Weights of a small transformer language model: MLP 1024 SwiGLU, RMSNorm before each block.
Each number is 500 + 40 x the weight over its row's rms, rounded and kept within 0 to 999. Layers, rows and columns count from 0. Numbers have three digits each. The size before them is the row's rms in percent of the matrix's.

# down: layer 6 MLP down (transposed), 1024x512, rms 0.0198, rows 574-629, columns 32-63
# gate: layer 6 MLP gate, 1024x512, rms 0.0226, rows 575-630, columns 32-63
# up: layer 6 MLP up, 1024x512, rms 0.0216, rows 575-630, columns 32-63
down574 110:536438463477486494481527489440442475487470468434527469484465494479482510502424601422560553497534
gate575 130:499474395463512534462550445507481506520450553478483594489490511496465452504540473516498465488541
up575 121:492513452418521518444541550520465511567481554444497570515476494561437441485537477521565468451512
down575 112:482449452470471462487559570531467426499543476505511503523514573545446498540437492551517454495566
gate576 114:519481494465456499477529421497466413480535539510491541508507553483480538519389542541455468493540
up576 108:515525551554463530451523437510461552469439502590491492509477391496486441487500470537456486481446
down576 112:525549445473517473469448452586565476494494493549465490533543496524523454424518521550579429505510
gate577 112:525541490442562560501528501476515513518458522447487498490464528537446488502547452481464472504541
up577 108:509520555550509461482610382416531528463513483515484513492542470537453518505473444547484407485490
down577 107:550505496516463490544529531431645510447497461366542435504452552476476524519506489560478491482464
gate578 104:460485506558493463509484493524473489443526479570434507485485475564552518505475441535505522467550
up578 101:503602550506419520511548528414501448486508462509486519516512476586534551485541449411399500454507
down578 105:457506536543429480562449472514468494553501501535511381508466430514588558523480458533522471497492
gate579 091:507492485517565498504469494517595520502423501543589573501482524519409550429457496478486555461481
up579 091:538515494520538487526515503484477495459547494515454500548508504458530524543492490487544500478550
down579 090:524493508576580492475439519519466524531481514510460522530525481504563527419470471487430495440510
gate580 101:491478497483407531476476494535508497527534516518509533557542480547533445510652530473494483471518
up580 105:479564453506566444527479552492492544489486463546539460496546531566505494489482483509552568500523
down580 101:573468454548480504603515490492429510528507549528461452562513507549511476474460458485461505531535
gate581 100:463462414488486498480557560582472572579472447505461474474594563521523468514531504515480500515512
up581 096:506516436494519499539547538558405539554488481557461469499567507510494456509502432476572513523524
down581 103:561546507486604503511481439511437453394443483528539547562459451526468438583493422439490523523508
gate582 103:526457536618464506515570507522439505465526501410466538505484481545443434545471463473470489522487
up582 098:524492491531453522530551549551470446478488506510410544440514462495421565499493426498531507509507
down582 106:493527466558480576433500485500577503427473553502573575553534509458499460474503526533516494557593
gate583 116:493513579453404588406537504516528502517445534476477507577550520500562512523517526470520442463417
up583 112:470547548535522422523515473503483506512479482442540495453500501572474541556479553466608505480464
down583 112:450527515437465543453556515459584427488548509563531471549501494598550548570503495447558580475508
gate584 092:509512508512478538482530561445513590493487524559513504515514432501477447495437411469465540526501
up584 099:463485470480564432542466555517433431492544524426555481433488555401484542540515535554481607481533
down584 096:536535480399495434523464532562389489503545494447504474477541509484592581477525463419502535468489
gate585 091:503536484467437490476484517460451527544437527485477555542523506448510482542513441517428467474474
up585 094:539477365427518513425469476435463432462478512466497512580477454467481515495474490487450505499477
down585 097:527552449503432529449508491432567479493577496521536513555473522540427558506476493499523534519479
gate586 118:510518490475504532519587506503440573516493549521475517475480471514508459465488477465496450445541
up586 110:532556604590536463566531463503535443513529458463509473472371498538436455532482518484436474526473
down586 107:517523521515512459480515524494690502520486461489556501501519480464485473488584510505420460516471
gate587 098:516498498502501521489494522530491526502488490485537541498428572480441505502434528510437484502554
up587 093:515427492447506491525520565475443503541522487531554474534512543458504501466520537487512446476483
down587 093:529498469494455505525570505482506481453423518538550551559560507484464505445525550485480532507542
gate588 088:525508569540588494469460443498538503400511514495481545442487446490477522451454473509548435556477
up588 089:533489496469518524494474510503410530459452479494472496516443478444437485575448563527493492434519
down588 083:510479517523572501470480557470553506470569509506508467453502518536571518440521508575446478441562
gate589 088:400448453402463558465469576562545535480511447474488516522485527443488506500447485532525514498483
up589 081:538524457542525506491611510510438500440537574492507549457474482490478530496513448507414448453542
down589 088:437464491535529471495541528449559516436505428478467529494498546421522530523491546453461420408574
gate590 097:502495413538546558470467485548480487453499462496504509553529483491424537529575577530523506516580
up590 099:531506525472468520477483489462494573471490582538548539510427410496516499469470540530498492514468
down590 102:514550516536462601504517499451468530571427505442546518520528481532457511496532474497487487594570
gate591 085:508515475484429516504500509609530442477509447490521480521547492527536460455566462498481476490477
up591 088:544538519488569447529490456504483467519462469511482597468492589486420511478525568481508575559501
down591 077:514533480538518480536442507508479521488461493565421497539479489490428458498469421423516556508494
gate592 089:476436453509436569484513608562524473453529478520435531485587476478469479512552504602527555478517
up592 085:458537513520494525426571479530531510431467484432443474555466470492518476514509465425492539469474
down592 089:507462452454518544460517509572503597431458508444474465511536517477514484454492529487500453420485
gate593 110:501501502495540490398478518573475536419540518486453498501467545477534452458506536494527477466500
up593 095:466575492480455499473609516508487520473476522471420529564534486474543465522457515494513440472561
down593 098:452492545511443509492529534513507551518499533458451499561496515542558425384452542501498518503482
gate594 105:505527555495448499480523429494519522500579535536480476518441486424544566505529566487458542503456
up594 102:484427493479459535461461511569534495491445412446547491486473548485458606474531479484449458513462
down594 099:557498509452531491535503457522563440511479497490517558517448481481486485517457503472523617520517
gate595 104:523446449496473575414405473482529473513525504522546516538568449502418512485530587505449483486424
up595 100:514520484452551463468511549565458421515495501440457465540484503509508445571521477504543479549503
down595 102:577396482504471500530536492558571489532549457521503518545497514496503507478568463519543430595493
gate596 087:483561480487463492531460596512577543544497461472532595517415461586526436498506551435518450540546
up596 094:463490495497444589500487586516573508538439439543490512586465529571534483535437512597473554467456
down596 091:525520460521519540453510531505501494471513526472562505504506570441463478439507497461493549560483
gate597 117:453499498497504526448488506437506552431479526498536533492508448488544473526491455467521523563498
up597 116:508454567485505506428502566476494477399582536475498478525467464504486549484500521510450535534486
down597 107:539504498480470488410513533448465470550580482486486489524537438525555524473611457446518526590538
gate598 090:509512429420511516520501530524486538522553507520466450532517502555521481503534542449506493479582
up598 090:522534473428498457535521474478449482502516495550479432528479492545572503490522467378528465501538
down598 091:507490564478515544520465515517527432532437540441476479489463459502483484502490543464458526472490
gate599 100:470427496503535515467485455506544467443471515480467547509521555451441492496525540521488529492499
up599 082:518544491459467464486429425458431467508484510458554478472535500453503543539471528462507562503502
down599 085:465584500460473459515488538425469495497473493447540448516499548486524495539502530489454563486498
gate600 101:482527522523569476449564499573463493433458538466514503569444474506534453513442481535464493496508
up600 097:460530474472572519539580540506480514552510476530530547485419468447555511530477437449512490529524
down600 094:526487552483468510482554465506502535497531532524525526503483440498522474526478507443523492520622
gate601 096:493442518548553438482424501480501483461509427534545566440542481502435518464645502501456512460539
up601 092:421499488527526443512441555437479423507480448522518499500532487476486540493490474524483549467496
down601 092:491438555484448468508572541466491459517478498503476521504535493515563503485500469435443478571562
gate602 109:486546514423503512493520552476576442526494459468538552454542500536541504435488455499437509500493
up602 103:509444505435539454482487462535497443503518464507495493481518463503451479494509454503566498498523
down602 107:544491539463524507485425471519392479507506496534482475497480505478501522570467456481498518476478
gate603 109:476462486433481498481463544508500467432521435449543503477503481517456509528491533561447470523561
up603 100:531548473501497544479529502529522583468559554545454486544465549501518453557572433524519568498476
down603 104:531509414443496477569455529515523503545541545439500499496497549580465506518444472528513505519515
gate604 090:469528492438427518508409556530574536462516451447573503590529520458525482515488478555480497470490
up604 093:554496510462458538497489534531483502455474533504521500486452504466497479563556442501513506479496
down604 093:578518485502470523469467547560478482452453497518526481466542507541523496564494530528513498472439
gate605 110:533515463502498522409543508491537475458514461489539453533529505572491442585509528486435571510482
up605 107:506544554511479489524524537487546554448431572442451466513496483462531523506507474509433541483567
down605 106:473548526548496510509488506458620490468526488495548494521481434522550477577528477571494527436478
gate606 096:508483492514435537537541569558497527526553454486432532457529517564542545503480464596533470477524
up606 098:544448531449545501489508504521498495499499441440486578446530507472434544570498490526490485578518
down606 096:515579443568474583466495460472508523495507558516517545513552463478570464525402434507491445547550
gate607 093:549518490535542429490496548413544469512540511512465564477493542440536463477551551431467556492460
up607 093:501493528476583479501504487446502485492495505478459532438498469457548564471475562456500459507534
down607 096:499490503487461509524509523527490573478535551491449445517541445517469469563554538458540452581460
gate608 104:514491524456492536556523468500520513578462506461525530441554579480465475490530513515491587490511
up608 110:459442476450421524549536479463477521509470517410497527525542537449526558471531545534498541517549
down608 109:566475518533500533532449466529449502577466536516497569546513459487482451500469475505454551509563
gate609 100:494482464495518552548524550512482461433488457467442417546479467535496498450589502501531485458494
up609 098:524469512491487475443494462555484477488498519476512443507491494453514535483449541560507444499480
down609 104:471488430529528534491402538521493522478482542540537461498549482391495478554478546478501505511527
gate610 102:512516485572451550498496571494495541539499501474472457466528484470482442550521484533562543513472
up610 101:475530499530566480507583454485486550468481511481414483476526401488514462500508479468490531549459
down610 102:491519524417514475532523489555579515495435530508538501508508461512532456550575517406456439462507
gate611 108:496584560465517511462514557511509542514529527522463557487553483503545476503507473470550453456485
up611 100:500511497521520521503572459531460490432574486565512518537483509447442505509543517541464584548494
down611 098:481426516518524551545476490548610521460537432515552497472500450465530508509459493554502421532473
gate612 094:473516516500508494404541524520503492501477519546515504479464567478476408453575571494532499446607
up612 088:562553522477586434468538519467495453515517566599561518482418511507495502447592555446588493456541
down612 094:581618553477571566473474490459490509492574556540559507475459505542496506471467516483513521555477
gate613 092:487491482526494485512536501522466588431493446519465523487521518495586488485550512470512474438531
up613 092:521457445456478561459552499524503566496499454494446498476448557442557505492584491494477490468546
down613 087:526480417476511460478439519488560566528455545517481467518474590545508471396509512515473548473558
gate614 095:498505503483496515526556553540503501474454548538474495497536525540466444457526509519521551480552
up614 096:519536552511564447545509444487482553542477531585536478490432497465435525475504524471515510508508
down614 099:469533568573503412477427502487455472502495478502566501460473489473503550510481486566505518441470
gate615 105:486475450486538530436508598607481515464617469465499463507519487547507546538571498484520536489508
up615 107:523533530529444489470457424473535519498573559515450488494530446487465543583580520485503541478467
down615 106:449499478501498455491472516471452458416458525495589518460552456516464486516442520456469460433548
gate616 101:464446520445510514566502535504526500497465533480511519476498506552506461493512473487497493458455
up616 100:484440519473504533470519486529518506497548462515506501450575467592511511471545393482512513505451
down616 102:480440473493534552501436501537537473518497472482481478474437530467481500503533495552478517503498
gate617 086:535481559512556539537432451471523513551531489455540563518388461471449483495472480408548490510557
up617 087:560526489521529490465489462476481499532457555450479462510436541513465478549463522418507437515427
down617 091:487486520499450377520584520527501469536546467505490396455598560514595531481541510503526452430477
gate618 093:509460469521549522536472543552534491454491507477497497568463596495488496471483449490542557496430
up618 091:513574423516432471474478548471512505463463501524541519555454458453477476492485473481526448511473
down618 090:518550497491494444430476483509494507540522505448405486503561551498597490434521543435474477568500
gate619 090:489469508519489516537556470577550544414493424440495476489449490505489501476431457516486463537510
up619 090:542523478406454539451432482491510540540402533508524532517479535440452514543518540451523514469495
down619 090:540500429478450453569493499503479497556568530542488514498461477511493473438546449492545531474460
gate620 088:509460434580527451543530519524465516563472481504511449479564552542476389487554488463445508494516
up620 093:507526491478463466523493462479529546500541519504538537479468515536536422470520486438480496444457
down620 085:522522516550526530506483550470460446480577416450533560447414480493521533426518467623473469483486
gate621 101:479453482546562548542533553544500455466570451451506532556443442498458491510444489507460544520486
up621 095:504495441497524514535543504459423515473476483521498486492529440519465550473516472483494476526429
down621 097:557491566467484534455421463485479585556420549579476526492506559505461490508514552467560533515477
gate622 097:515452554489464543548541498534564443420494455471438522549475480566502468548479461509379455511521
up622 106:487510480509527459420439503466515495472550500484536500474494570461485578430435507513542532500466
down622 102:446449554490491489546526517485495425442508412465514488459518500506486472480448446487464470450564
gate623 101:516468507594444501479516469506516512429505459542544483538414423495462543487494532514564462437528
up623 098:474522488531521513507469482525535505475461491497570518495512409548430517490581630537515491504536
down623 101:545453517576483429428475541488474530471501525500541487468558478518511472511509533504519521415608
gate624 100:474484505539465530467508501504467527487564541511411547453556561443550447523483537506538472485530
up624 103:453439441487547534496504526502531459441475477419561460515481505504449507459548492520423474481487
down624 110:405407517531495430551556494511467538552497443552473487452472593473515493477463545502524428485531
gate625 088:506466510489517527505562499461587511503558448484526461493535471576499403463600474534476469552414
up625 096:468489506603503501482512515458467534435503464493528490418522512543510443481462552563514477426461
down625 093:474515495431572479495506486460454463495474529556444549489523430487481518521575506455490520576480
gate626 105:436419479510450502512481483510522437457538545459493466484527455525461489525467468483418505453550
up626 102:500555499551471509494496497510549488480526453490508443488458434492480574529540436468486462499529
down626 108:501549479504509539433517495492507463496448526469464522517501524442520479485513504483496536545497
gate627 091:479454467430519578532469519418535522502387480505422490493472501489453519545477485492499547517504
up627 096:467474485499433396537510488506479466567533509475399500551593483461621442476519529493439523479502
down627 095:464489478438527487500498425502459511491388482536434462564499519436471500512479525498471520448501
gate628 086:548511459491533499504506556508530518492478489497486519542456489543536514460442411525519497492531
up628 092:485560458513427540564480533456513377589481535556504512482502571521528539515507456570497481459451
down628 084:403437506489417524527478484499416521591529498507544551513538480489426508484532490498548579494536
gate629 101:453431489516546449543448432524539480535443536469534537476462546497430505506481508522440550419541
up629 101:507537589500479454472438476565501504499511511513447463461528485499539495497492426562506480507447
down629 103:446503473541513501511450496555533555485506569515537511511489541549472556367452479517484542455463
gate630 086:435449565519454489468519515491570459514537479531450472503453477494588512527444464523540486450506
up630 090:581477524437517467483528438492497459510505499576550518467529465480505505569503531410478487533438